config = dict(
    num_hidden_layers=25,
    norm_place='pre',
    positions='rope',
    init_std_qkv=0.052,
    init_std_o=0.00736,
    learning_rate=0.00589,
    lr_head=0.00732,
    doc_mask=True,
    dataset='wikipedia_en',
)
Each number is 50 + 10 x the weight over its row's rms, rounded and kept within 0 to 99. Layers, rows and columns count from 0. The size before them is the row's rms in percent of the matrix's.

# layer 9 attention output (transposed), 192x192, rms 0.242, rows 112-128, columns 0-95
101:34 57 22 54 50 43 52 42 41 48 64 33 48 63 33 49 47 55 64 33 44 47 49 55 59 63 56 46 27 56 48 56 72 42 34 64 52 39 50 40 46 57 45 37 50 53 50 56 52 53 23 32 53 64 47 53 44 36 64 59 45 46 54 61 60 55 49 61 56 40 53 58 54 47 58 41 49 46 50 62 41 51 54 52 54 59 50 52 52 43 41 58 67 56 69 52
106:49 51 53 47 53 50 47 45 67 51 57 57 47 61 23 35 61 47 43 61 43 46 48 62 53 41 43 40 52 49 50 62 47 42 54 54 58 53 46 52 50 78 54 58 47 46 48 55 48 42 39 48 29 61 57 48 24 60 55 32 47 43 62 35 46 58 42 65 47 36 55 49 44 52 40 59 62 55 31 43 49 31 37 80 52 58 46 48 56 55 45 56 45 42 53 57
123:39 42 58 42 56 43 51 52 69 76 47 36 53 64 68 63 42 41 52 49 47 31 57 26 62 61 50 32 54 48 58 45 37 45 48 48 58 49 30 50 36 48 42 50 61 42 55 45 49 43 60 42 55 66 54 47 42 62 54 41 50 22 49 58 41 50 43 55 47 45 39 44 45 64 59 35 64 47 60 64 60 52 51 59 66 48 37 38 54 44 62 51 31 54 58 58
106:40 59 74 44 51 53 43 51 30 44 43 51 57 50 45 51 50 48 53 43 48 31 23 46 48 55 64 53 49 56 39 34 46 37 57 60 49 60 48 62 50 58 32 54 43 44 55 55 56 78 31 62 58 62 40 67 35 54 44 40 60 40 57 42 84 57 56 40 50 60 44 74 41 48 40 39 48 69 42 37 61 45 50 53 42 58 47 46 42 70 58 40 59 59 53 38
127:45 43 39 60 34 54 60 52 41 61 55 46 54 54 47 50 50 47 31 43 56 50 60 64 30 55 44 54 33 52 42 65 65 49 58 51 46 53 60 44 43 42 42 42 56 56 42 54 53 32 41 44 51 32 36 37 37 36 51 63 49 51 57 60 38 42 45 36 58 58 46 59 68 56 59 44 39 34 43 40 60 63 36 47 40 43 62 53 55 62 53 57 88 43 57 66
112:48 51 36 58 51 32 55 64 43 48 47 47 42 50 32 52 47 56 63 55 50 53 75 54 58 63 49 54 49 54 56 52 53 54 38 56 30 55 48 49 42 23 50 46 49 42 38 43 39 46 37 44 50 66 66 45 43 60 75 66 52 81 37 35 47 50 47 45 26 30 43 52 49 45 51 41 49 52 59 68 56 63 58 48 37 47 56 61 41 31 55 63 57 43 51 57
099:54 47 49 49 52 40 51 46 63 43 49 55 47 69 48 40 64 40 48 49 53 62 38 60 58 40 62 64 37 38 50 58 49 50 65 50 53 72 57 52 30 64 55 48 68 51 73 53 44 64 31 65 51 56 38 41 41 51 48 56 48 47 39 44 43 52 56 34 46 37 55 53 63 56 53 40 47 49 42 31 48 58 45 38 60 48 56 43 48 57 75 52 55 74 39 29
111:62 42 45 41 52 45 38 52 58 64 37 62 66 45 39 54 45 45 38 46 66 37 51 44 53 59 65 61 58 36 58 57 31 54 57 52 73 49 61 35 50 47 56 51 50 57 48 44 34 52 46 39 37 35 48 47 53 43 60 74 43 47 47 56 59 53 49 63 32 33 53 53 58 37 69 62 29 45 54 49 41 38 39 34 29 54 48 45 45 51 55 53 38 42 44 56
107:49 55 50 29 40 51 58 51 48 49 52 45 56 44 29 56 43 34 60 50 63 49 59 43 57 52 58 36 57 40 47 42 39 53 44 53 55 65 44 55 57 61 44 55 36 39 50 63 27 39 49 45 65 55 48 67 59 50 50 59 57 50 37 42 43 63 46 70 55 45 45 51 49 52 54 57 62 44 65 52 53 46 61 52 46 49 49 44 50 35 70 40 38 35 44 61
090:44 55 39 32 39 43 55 48 39 51 43 55 52 57 22 56 53 65 62 39 43 55 52 63 44 19 28 44 56 48 46 57 55 47 49 56 56 53 46 64 43 48 47 39 31 55 56 62 62 75 44 44 45 66 68 72 43 53 44 46 58 50 51 55 56 55 72 29 46 36 62 53 53 48 51 65 40 44 56 63 56 56 34 58 61 37 42 53 53 30 43 28 79 52 51 60
103:49 71 50 50 40 58 54 62 49 34 58 35 58 48 47 56 52 45 45 46 54 49 60 62 56 48 43 47 52 51 48 55 50 69 32 39 59 78 48 45 62 59 61 51 47 59 57 41 40 61 44 51 39 64 55 56 37 55 60 54 75 33 59 57 40 42 53 60 58 50 64 59 52 42 58 60 36 47 53 53 42 59 61 52 59 48 58 41 49 33 33 35 72 46 45 53
112:48 67 53 45 47 38 54 39 41 51 32 55 56 36 62 57 52 53 51 43 28 30 61 38 55 49 52 47 58 49 47 59 56 43 31 54 62 56 32 54 30 45 44 41 44 52 49 58 31 66 46 55 53 72 43 43 66 56 57 50 46 62 28 40 43 62 47 60 69 38 61 48 61 54 47 37 44 59 55 70 53 35 39 61 60 45 41 51 51 47 46 40 46 72 53 52
114:38 50 37 48 68 42 55 41 53 55 50 46 49 49 81 63 48 50 51 43 52 53 37 42 58 40 48 29 48 39 40 22 53 45 26 55 64 45 57 54 44 46 49 65 41 57 41 51 64 37 52 46 59 37 48 50 69 44 69 53 45 47 59 52 31 61 57 56 36 46 62 44 41 53 63 51 69 52 52 56 37 49 51 60 55 52 64 36 61 54 58 49 37 54 59 55
115:51 38 46 56 57 64 57 57 36 60 46 45 51 42 38 46 70 52 41 48 53 41 46 58 46 51 73 58 61 42 67 54 57 47 33 40 50 43 50 46 49 67 29 46 47 54 39 36 46 56 56 47 49 48 58 51 41 48 54 73 36 64 48 49 48 66 40 38 35 45 37 56 52 54 58 54 50 47 49 51 51 70 43 60 67 62 43 64 44 50 33 49 45 69 53 49
121:66 47 56 56 46 43 44 47 38 32 57 34 60 47 61 48 61 40 41 42 38 52 53 68 53 70 49 54 53 72 58 49 46 37 43 48 38 54 36 53 55 61 45 33 46 54 47 38 54 47 60 49 57 45 45 62 41 45 40 48 66 50 57 61 57 42 38 48 59 67 61 45 41 57 45 39 59 52 46 58 52 55 48 56 42 45 44 65 43 47 36 54 46 38 40 42
113:39 46 49 60 65 35 38 58 28 47 35 56 42 42 65 58 49 58 60 47 56 55 53 62 49 38 46 59 58 59 43 55 45 47 29 52 31 32 52 48 73 35 50 51 25 46 46 52 69 54 46 31 41 50 65 44 66 48 40 51 61 48 57 43 64 38 57 48 44 48 56 51 41 46 51 55 53 51 64 53 32 54 47 55 59 57 47 58 53 49 44 56 52 43 61 50
107:47 51 38 52 50 54 49 59 55 65 55 54 44 58 33 65 58 60 59 49 57 54 57 68 63 67 42 45 72 51 71 47 50 47 50 38 63 36 66 36 64 56 52 46 49 41 48 60 42 60 60 33 44 68 54 46 74 48 59 58 46 66 34 40 47 49 44 42 61 28 35 41 60 54 44 55 50 42 44 38 62 35 47 54 50 49 42 56 37 63 57 53 41 51 51 42
# layer 9 attention value, 192x192, rms 0.0777, rows 113-129, columns 0-95
099:50 45 51 56 57 37 46 34 53 32 51 46 46 36 63 44 44 49 37 53 54 43 63 41 58 48 37 59 25 48 47 44 35 61 56 60 38 45 56 68 49 45 52 54 41 58 57 44 64 42 52 37 66 43 58 72 45 53 58 62 60 48 51 47 55 45 62 56 56 35 51 62 59 54 54 43 53 65 39 49 29 65 59 50 61 39 43 66 38 44 39 58 53 33 24 56
111:37 47 47 52 47 46 45 41 41 41 64 49 54 56 56 37 37 43 29 46 57 60 51 50 48 52 49 71 43 66 50 48 51 52 61 58 50 53 40 37 64 61 52 45 54 58 29 80 60 65 42 58 44 37 33 51 50 56 43 57 55 59 55 42 46 53 55 46 72 54 46 60 60 50 45 42 35 35 48 51 37 52 58 45 52 52 60 65 56 35 53 59 53 55 58 42
106:37 46 45 20 57 52 52 50 49 57 50 34 53 56 48 62 66 40 59 61 37 37 32 64 39 56 28 38 50 43 61 48 48 57 32 49 51 41 62 44 37 41 55 47 34 44 38 47 34 44 35 57 46 62 64 53 59 62 61 51 47 65 73 48 39 43 40 61 40 63 43 38 67 53 51 57 47 43 38 60 38 78 58 48 54 46 36 54 47 50 52 39 49 60 49 52
117:66 45 44 59 63 49 56 48 59 30 52 42 39 59 46 61 62 57 62 32 56 39 47 45 57 56 57 53 38 61 48 44 45 52 39 48 38 61 54 39 63 65 58 59 51 35 66 47 45 67 35 39 74 46 49 47 45 56 68 50 56 39 29 43 58 53 55 26 50 44 74 57 43 59 49 63 60 48 46 46 35 36 45 49 49 63 67 39 41 48 25 42 38 40 51 53
109:48 65 57 52 49 51 53 46 45 54 52 52 44 31 52 38 41 89 48 20 55 54 54 54 42 56 42 54 65 65 37 57 52 30 47 55 47 53 36 58 53 53 54 62 37 54 67 42 65 42 58 71 48 48 56 53 54 48 35 44 66 57 39 49 58 56 62 53 57 42 57 48 55 38 66 58 49 55 47 49 41 46 55 35 45 68 65 33 62 49 57 52 56 46 66 53
099:49 42 50 60 72 72 55 47 51 48 57 42 42 39 51 52 54 47 36 61 65 56 49 60 65 54 41 36 40 32 45 46 43 40 54 61 43 32 47 45 54 45 43 46 30 45 50 63 56 46 56 44 52 43 55 48 42 44 56 73 51 69 41 55 50 46 45 70 61 59 69 34 32 55 38 40 49 49 51 57 33 53 50 50 41 45 41 58 57 61 64 57 69 43 45 55
106:60 44 46 54 57 32 44 55 40 23 59 55 59 71 32 61 58 57 69 51 51 48 41 61 41 34 34 47 50 45 46 58 67 42 58 49 51 48 31 49 34 55 61 61 60 39 51 53 47 41 43 54 49 54 46 57 45 54 28 30 63 68 57 47 54 58 61 60 52 33 62 44 43 43 52 61 43 50 50 38 33 61 54 64 39 68 48 47 46 54 56 56 46 77 45 49
105:63 53 46 56 44 54 52 36 54 66 49 63 64 63 70 38 35 46 79 51 50 51 52 55 52 66 41 57 67 44 43 69 55 41 55 47 51 62 58 50 62 45 57 60 51 44 41 51 50 47 57 56 50 49 60 75 50 44 26 48 43 59 53 58 40 54 55 55 45 35 52 59 44 32 57 46 45 50 51 48 37 50 42 50 53 42 71 45 52 60 39 57 55 54 40 38
094:35 53 61 35 40 54 51 58 39 45 65 39 34 47 48 61 51 35 52 42 34 43 61 43 38 56 47 53 51 57 42 52 35 60 37 56 54 57 50 52 35 45 44 32 58 38 58 36 57 43 46 55 52 63 62 58 64 30 73 60 52 37 48 40 58 39 57 39 47 28 59 53 63 38 34 44 33 61 60 66 48 60 61 53 53 56 59 33 36 42 72 55 44 57 62 42
100:48 59 59 46 68 55 58 66 36 58 68 40 53 62 54 49 56 58 56 52 36 54 44 59 48 59 32 55 51 23 56 39 55 63 55 37 60 53 66 70 44 31 60 45 54 51 69 51 51 60 45 47 41 60 54 37 51 29 72 55 43 57 27 52 40 62 44 67 43 43 40 58 54 49 65 52 55 79 51 68 64 42 53 56 57 46 60 38 49 46 53 33 44 43 40 41
105:48 50 58 46 42 48 28 52 33 65 46 67 44 43 43 40 53 59 40 51 58 62 46 53 47 44 42 54 63 42 46 54 60 70 58 55 55 36 42 67 54 40 39 33 54 62 40 52 70 25 34 59 45 51 65 63 50 48 49 44 63 50 58 56 53 36 62 47 47 45 59 54 41 38 36 39 61 51 59 53 37 53 49 41 60 45 46 33 40 42 50 67 49 52 45 61
108:40 26 38 61 53 28 54 58 43 36 54 58 67 54 34 47 44 55 37 57 58 58 58 47 39 47 47 53 43 58 55 64 53 60 59 70 55 46 51 41 55 51 49 41 52 47 41 47 61 50 41 41 49 36 54 22 48 45 23 45 36 47 46 36 46 50 56 46 69 62 48 37 52 32 54 43 36 62 43 46 57 54 44 65 33 38 58 45 63 48 55 43 51 51 57 34
109:53 61 48 49 54 37 41 53 51 40 60 51 20 48 57 56 59 52 39 39 57 49 59 60 64 52 62 53 41 58 58 46 44 62 58 48 39 40 43 59 51 48 45 63 62 71 36 46 44 39 42 71 62 42 55 33 42 34 35 24 67 49 59 55 68 39 44 43 58 48 45 39 56 54 55 60 56 48 58 49 59 54 56 42 50 57 61 47 44 56 45 40 47 50 42 38
110:51 58 60 58 40 56 46 52 65 56 46 51 54 43 36 48 37 38 39 42 48 52 41 31 50 50 57 57 49 52 46 53 51 46 36 41 40 43 47 70 46 44 38 57 60 59 66 45 27 63 39 69 58 53 49 56 35 45 67 60 63 47 60 58 38 49 50 30 48 51 33 61 63 45 41 54 57 34 51 46 41 43 54 33 64 48 42 40 58 34 55 45 38 63 54 47
108:53 42 59 30 45 54 55 53 40 47 62 44 56 31 38 38 49 39 50 57 45 29 64 54 30 40 61 39 40 64 78 56 63 54 63 50 44 60 50 67 32 58 58 43 48 42 52 50 47 38 39 63 38 47 42 51 37 64 57 40 54 29 33 54 38 49 37 35 43 42 68 35 37 44 31 42 42 56 62 44 73 55 58 57 46 44 56 38 68 42 51 40 56 64 65 53
103:53 63 51 64 51 46 31 57 34 60 38 43 49 41 46 64 38 32 58 44 61 35 62 51 56 34 58 63 68 47 61 65 53 43 44 53 67 58 51 40 59 47 54 64 62 55 49 37 44 52 60 44 49 34 27 49 53 34 58 58 55 36 43 55 45 58 48 49 42 49 43 68 46 52 56 43 57 52 58 44 53 81 53 26 55 56 43 55 51 52 41 63 57 37 38 62
111:57 61 55 44 41 62 51 57 56 65 38 46 55 35 48 41 57 52 60 40 58 35 65 45 40 45 61 50 45 55 43 40 56 45 34 56 22 52 40 55 30 58 56 44 64 49 44 60 34 44 49 43 36 47 46 52 61 60 46 53 48 57 63 55 58 56 46 47 45 59 61 58 36 54 67 55 41 51 41 35 64 49 73 52 37 53 49 48 69 60 45 38 59 46 65 39